config.toml
activation = "relu"
bias = "none"
doc_mask = true
Each number is 50 + 12 x the weight over its row's rms, rounded and kept within 0 to 99. Layers, rows and columns count from 0. The size before them is the row's rms in percent of the matrix's.

# o: layer 5 attention output (transposed), 384x256, rms 0.1, rows 253-255,317-319,380-383, columns 0-127
# v: layer 5 attention value, 128x256, rms 0.0994, rows 125-127, columns 0-127
# up: layer 5 MLP up, 1024x256, rms 0.13, rows 0-5, columns 0-127
# down: layer 5 MLP down (transposed), 1024x256, rms 0.065, rows 0-5, columns 0-127
o380 093:55 54 39 43 52 55 48 27 43 60 51 83 31 57 34 61 38 56 34 69 34 73 45 58 44 42 28 55 50 47 50 26 34 63 68 28 45 69 50 59 40 43 56 50 62 39 26 50 58 40 57 59 51 30 60 70 51 61 36 45 45 41 55 44 35 66 64 66 59 38 54 73 52 52 44 40 50 60 19 48 59 60 49 39 61 49 57 65 59 54 61 48 65 47 46 37 54 22 47 53 74 50 63 68 45 56 52 56 53 31 40 68 58 46 52 61 37 44 67 54 51 49 29 39 55 54 48 55
v125 104:51 46 35 48 41 64 39 63 41 27 58 48 62 65 61 44 59 57 42 81 36 65 50 33 52 67 63 62 65 40 47 40 40 66 48 70 64 66 65 50 52 65 65 44 43 46 34 72 38 33 42 51 68 55 53 60 52 52 75 49 36 53 57 38 64 41 29 60 44 45 50 54 27 44 46 56 37 40 54 41 53 38 53 56 51 55 43 83 38 27 50 32 30 34 47 57 42 49 63 55 46 34 42 42 39 42 63 52 56 48 49 48 54 39 50 69 54 52 46 40 23 41 54 48 57 72 44 43
o253 103:63 51 59 59 56 47 55 47 56 50 51 39 66 40 64 57 43 44 39 51 47 46 68 36 42 39 60 48 36 54 51 53 25 49 47 53 57 55 36 59 40 45 64 40 73 43 33 44 70 24 59 67 47 49 41 62 31 32 41 48 53 57 42 38 62 69 54 49 49 51 74 60 62 34 74 48 54 38 48 50 16 45 58 34 43 45 25 31 51 78 29 66 43 48 67 49 49 42 57 43 27 59 41 48 50 39 31 56 58 55 40 60 56 42 40 43 38 41 43 54 51 45 51 54 45 47 47 65
o317 099:52 34 35 76 77 62 46 41 46 53 43 36 33 28 37 58 47 53 44 46 52 19 59 59 60 36 50 53 61 49 38 44 76 47 58 41 32 38 44 35 65 37 54 37 51 64 72 37 65 57 44 32 37 41 44 33 65 49 47 64 70 41 47 42 61 42 44 54 62 79 37 27 55 62 48 42 52 51 46 52 51 65 23 50 48 55 65 34 44 48 66 63 56 68 68 38 59 54 43 41 45 38 69 67 50 40 65 45 41 78 38 39 47 42 53 46 58 46 57 77 53 68 48 46 62 53 49 49
o381 088:57 38 56 48 44 56 22 55 41 49 45 62 39 43 40 54 63 63 34 38 39 57 53 37 56 46 31 48 50 64 67 56 42 62 41 55 57 58 56 51 56 59 42 83 56 40 58 68 35 61 75 36 54 68 68 64 47 65 40 31 28 45 51 63 43 52 56 70 61 53 43 43 57 39 47 43 54 43 47 50 63 45 45 52 52 59 53 58 42 36 54 48 46 60 52 37 48 69 72 44 58 39 52 61 45 62 65 41 33 37 56 44 51 58 70 62 48 56 40 32 38 35 65 25 66 58 56 42
v126 105:38 54 52 70 45 38 53 66 49 56 37 44 29 52 40 34 37 51 56 60 49 46 66 61 48 65 40 58 43 56 50 62 46 13 54 57 29 32 20 47 50 58 55 49 43 58 43 45 48 59 35 54 61 62 50 55 41 42 48 58 58 40 46 65 59 48 59 54 56 33 38 54 37 56 53 52 10 27 43 45 71 56 75 62 59 28 54 53 35 36 83 61 58 44 55 51 41 48 51 52 37 49 64 49 61 48 44 51 46 35 69 45 50 45 57 50 37 49 37 32 35 46 45 67 44 20 55 47
o254 103:48 55 53 30 54 62 58 70 36 40 56 41 51 39 60 60 53 43 59 71 48 54 43 52 58 27 50 58 42 43 45 56 70 68 49 62 54 51 59 00 45 55 27 66 50 47 52 55 54 56 59 52 53 62 41 30 53 61 47 50 53 55 60 48 43 61 57 47 69 70 56 52 53 33 31 61 40 41 54 51 54 42 18 45 61 44 31 68 54 40 40 52 67 56 31 40 54 56 44 48 38 43 59 59 44 35 56 51 52 34 25 47 51 24 57 56 46 40 49 44 41 56 42 59 42 44 29 73
o318 106:51 57 60 52 66 52 33 30 70 45 60 69 52 49 32 65 47 57 33 54 63 50 38 36 56 57 32 54 47 50 48 56 53 49 60 40 68 72 50 65 56 58 70 48 50 40 60 38 40 37 59 37 43 46 51 61 60 54 75 46 58 58 49 65 32 51 64 49 48 45 47 29 61 54 77 18 56 82 44 66 47 48 52 56 43 58 67 35 58 50 39 45 56 29 69 61 65 35 57 55 70 51 38 39 50 48 39 33 46 64 56 33 48 62 49 16 59 58 46 61 56 40 50 27 48 68 67 38
o382 099:50 59 43 69 26 41 54 56 59 55 48 34 64 58 51 37 51 47 52 23 30 53 56 39 32 59 61 39 62 60 38 65 15 57 45 39 38 40 63 80 56 48 63 29 43 57 49 49 45 40 39 68 58 31 37 56 47 58 56 47 46 36 44 37 69 38 49 50 37 27 53 31 51 48 45 55 64 42 25 35 33 36 67 51 50 60 47 46 29 40 56 42 33 72 59 48 44 39 56 53 37 48 41 44 55 51 34 40 57 52 64 53 57 53 34 46 64 40 59 43 50 80 44 50 50 53 50 56
v127 097:64 46 04 57 58 49 49 48 79 57 37 51 49 61 46 33 69 39 33 42 49 69 38 56 56 41 39 33 60 43 32 46 46 56 37 68 51 41 49 66 63 47 45 63 55 71 48 42 81 36 47 56 55 38 66 54 41 58 49 54 48 45 33 39 62 51 48 73 41 42 47 59 51 37 46 65 66 83 47 46 53 59 54 41 30 59 43 50 37 50 66 40 63 46 40 44 34 59 44 43 68 39 54 49 56 65 45 14 44 26 43 46 57 30 53 73 39 57 57 61 79 44 62 46 69 55 42 26
o255 106:49 42 54 85 82 40 58 62 28 66 49 61 58 52 49 67 42 45 28 41 23 43 57 48 49 46 49 68 45 56 49 63 60 38 52 57 56 46 59 53 54 63 19 49 37 47 59 52 58 45 66 54 56 59 36 51 50 42 41 60 73 52 42 55 49 43 35 48 52 68 60 30 28 51 54 38 61 52 58 50 38 53 29 65 34 51 27 47 55 67 40 58 47 60 63 68 52 59 70 27 62 47 51 70 72 56 48 44 39 61 44 53 67 58 69 60 32 44 43 59 40 33 56 51 58 38 57 74
o319 104:47 41 61 22 32 68 35 32 49 53 60 46 50 33 57 55 41 64 29 57 46 54 56 71 62 68 55 49 76 64 50 50 33 49 53 53 54 50 63 56 57 30 40 27 70 32 43 54 54 58 35 45 64 64 51 36 41 53 31 46 62 47 63 42 32 48 49 42 55 53 51 51 65 51 48 52 52 46 33 52 27 41 76 60 55 39 73 49 53 38 44 59 46 53 53 55 64 70 49 53 25 53 67 47 35 53 71 61 59 62 70 45 58 42 46 34 58 36 63 64 46 77 60 33 28 59 44 49
o383 098:49 62 44 30 45 63 71 59 62 48 39 32 56 45 35 42 52 61 53 47 42 44 43 28 63 45 50 19 51 47 59 53 64 49 21 57 59 38 47 47 42 51 61 81 53 39 65 50 45 28 38 53 64 43 54 65 48 40 47 44 47 43 67 49 72 48 26 65 48 39 47 48 51 46 52 51 48 41 45 65 67 63 78 42 67 49 60 50 36 39 39 53 58 38 45 27 50 22 20 58 61 57 33 54 59 37 62 50 65 24 58 51 42 50 32 36 61 66 49 59 42 53 54 67 62 59 56 58
up0 098:75 34 48 60 67 44 64 53 62 50 62 71 34 65 33 36 45 34 20 39 44 35 57 51 38 39 37 51 66 50 42 62 36 49 70 58 20 56 56 51 54 58 76 38 51 47 46 67 63 49 52 53 49 68 55 55 52 54 45 62 32 49 73 43 54 41 51 66 39 77 57 75 43 44 44 42 40 52 57 79 54 42 41 27 67 66 73 66 43 53 76 25 35 81 42 48 62 48 53 41 48 45 34 56 61 74 46 62 26 63 57 67 39 62 37 56 49 50 20 46 54 46 61 59 43 42 55 37
down0 098:42 64 53 39 50 51 33 41 62 55 34 52 46 46 48 37 51 32 49 31 42 26 64 60 64 40 43 60 52 44 53 53 49 32 47 46 42 42 45 70 49 59 52 46 44 30 51 51 63 37 39 47 49 41 54 49 51 53 57 49 44 50 59 54 72 45 44 56 73 49 41 60 38 42 38 51 37 59 36 47 60 31 63 40 54 52 27 50 62 28 60 52 55 36 55 32 46 32 35 62 40 49 49 47 83 55 43 46 49 63 69 46 52 71 42 69 49 49 49 54 50 28 54 51 46 45 56 59
up1 090:53 56 54 50 49 70 54 66 54 35 58 62 43 56 64 43 57 69 71 55 49 52 54 31 25 49 54 42 48 57 42 51 36 52 47 51 70 57 59 34 40 47 66 32 44 47 60 60 48 42 41 57 44 53 49 57 49 45 30 49 68 56 49 56 39 26 51 60 57 36 55 62 15 52 51 47 51 25 62 63 62 54 56 32 52 49 40 29 21 47 59 60 85 57 55 54 56 66 39 47 43 31 25 22 72 52 65 39 42 55 55 54 34 39 62 36 59 69 46 53 48 65 59 38 73 46 26 61
down1 089:66 56 39 37 54 48 28 52 58 46 55 20 44 51 31 37 29 62 25 38 39 36 54 40 65 68 48 42 65 40 42 50 26 60 77 57 55 45 41 76 30 40 48 67 46 54 41 50 52 63 66 38 62 44 54 41 49 64 39 50 60 45 50 49 62 74 40 34 42 38 75 58 43 41 55 68 29 37 47 38 62 56 55 36 46 56 39 62 67 43 52 51 49 68 49 58 42 47 54 58 59 52 51 65 25 57 34 62 65 80 49 79 48 47 45 55 43 62 45 44 64 41 45 62 51 31 68 29
up2 109:41 50 46 36 39 51 49 56 70 38 73 49 53 36 58 44 49 41 53 44 48 52 68 60 65 40 69 49 57 36 60 50 44 61 34 69 36 38 33 44 61 34 55 55 27 18 45 39 47 57 41 49 65 73 49 53 60 36 63 65 52 24 41 37 45 36 54 54 34 65 36 45 50 30 69 55 41 31 56 55 57 58 29 39 48 61 34 55 59 69 40 24 42 40 51 36 55 49 60 36 30 26 61 42 49 56 57 27 65 68 37 52 46 45 57 56 49 34 59 53 42 24 37 45 53 68 44 55
down2 115:35 64 40 61 52 32 56 52 51 51 55 46 61 60 66 34 61 84 44 35 43 42 56 32 31 44 49 64 15 57 63 64 50 56 40 47 51 56 32 55 67 44 64 51 63 40 51 39 61 38 64 50 55 59 47 53 31 62 52 63 47 48 46 24 48 55 41 27 44 54 74 42 44 47 49 61 58 44 42 38 32 49 44 41 49 26 41 35 65 48 37 67 61 59 51 55 58 45 42 27 23 57 48 51 56 41 38 63 63 69 38 56 45 63 50 15 71 58 59 26 36 66 53 44 32 30 43 51
up3 105:61 67 69 32 63 47 44 59 56 56 38 64 68 53 58 46 46 44 67 53 58 59 62 54 54 40 45 45 36 36 34 35 68 62 56 66 52 45 47 73 56 42 31 33 40 49 52 41 59 53 43 57 42 72 43 52 51 43 82 33 65 44 73 60 33 45 61 56 44 52 62 64 32 35 43 50 35 37 38 34 62 54 56 33 49 43 69 53 63 64 69 79 42 43 34 54 45 66 37 38 49 50 58 56 37 59 64 42 53 53 77 40 72 57 44 46 42 64 37 52 58 32 48 56 43 57 54 55
down3 105:54 41 44 34 48 64 45 58 55 04 52 62 59 50 44 80 59 50 21 54 46 39 59 35 50 57 50 52 49 52 63 57 34 43 47 44 56 71 62 40 47 56 53 43 67 52 60 33 60 55 55 71 43 64 37 65 56 66 57 26 49 52 63 33 51 38 41 50 31 43 38 69 71 80 57 52 50 48 43 48 45 33 44 48 40 44 35 56 50 43 54 59 35 59 39 61 57 55 52 56 47 63 46 41 37 43 58 44 36 51 52 42 48 28 34 57 41 31 40 60 77 57 48 35 59 78 38 42
up4 100:54 62 41 36 62 71 58 53 45 45 67 56 39 61 44 45 66 50 49 36 47 68 31 50 44 54 50 63 46 50 24 45 47 46 41 55 36 51 68 51 57 75 59 39 38 63 57 28 60 29 35 44 27 53 56 28 45 63 42 45 45 58 42 67 53 51 61 85 62 52 43 23 47 38 51 40 70 44 29 29 48 56 51 45 56 40 51 49 51 41 34 47 53 59 50 60 54 44 30 50 46 46 59 18 23 37 37 49 57 57 66 77 38 49 44 35 46 34 64 58 32 69 45 52 40 35 43 54
down4 109:58 43 33 66 36 42 78 58 35 39 43 61 57 43 64 50 20 71 54 48 63 49 58 66 45 46 27 34 47 50 53 43 43 62 78 84 49 38 67 68 51 65 57 38 43 39 57 70 57 46 54 58 66 45 57 43 61 32 65 35 48 52 44 71 57 48 62 54 60 21 51 17 74 68 55 63 58 77 46 62 74 51 36 38 44 73 39 59 55 30 49 49 42 54 49 44 47 50 41 42 60 33 57 41 67 51 57 72 55 48 39 71 53 30 44 33 56 33 47 67 46 67 31 43 52 68 51 35
up5 091:67 56 47 51 58 70 76 37 52 45 36 39 47 56 73 57 45 22 66 52 57 37 38 35 55 59 43 40 55 42 57 30 68 43 54 79 39 59 45 44 49 73 48 55 33 56 51 55 52 59 40 62 27 50 13 50 40 39 51 55 35 49 61 43 69 57 11 59 52 61 44 64 38 47 53 60 39 38 53 42 57 39 61 51 53 45 65 59 41 65 49 51 69 66 64 55 39 65 39 28 48 43 32 56 42 37 39 52 44 36 64 36 54 64 50 64 59 33 45 52 50 66 50 48 38 46 47 72
down5 092:63 59 59 38 52 59 30 47 63 61 27 51 57 54 30 59 51 59 78 19 58 56 62 56 54 59 28 64 44 42 31 71 41 51 57 28 33 46 55 40 57 51 34 58 33 41 47 49 36 63 26 49 50 78 58 55 70 45 30 33 52 29 61 48 50 49 40 83 59 53 48 49 62 53 56 52 54 42 42 43 49 51 45 59 56 48 49 41 57 56 60 65 56 46 18 66 42 54 48 56 40 40 58 73 63 51 54 64 58 50 38 53 44 47 28 51 40 69 38 38 53 41 45 27 57 49 52 48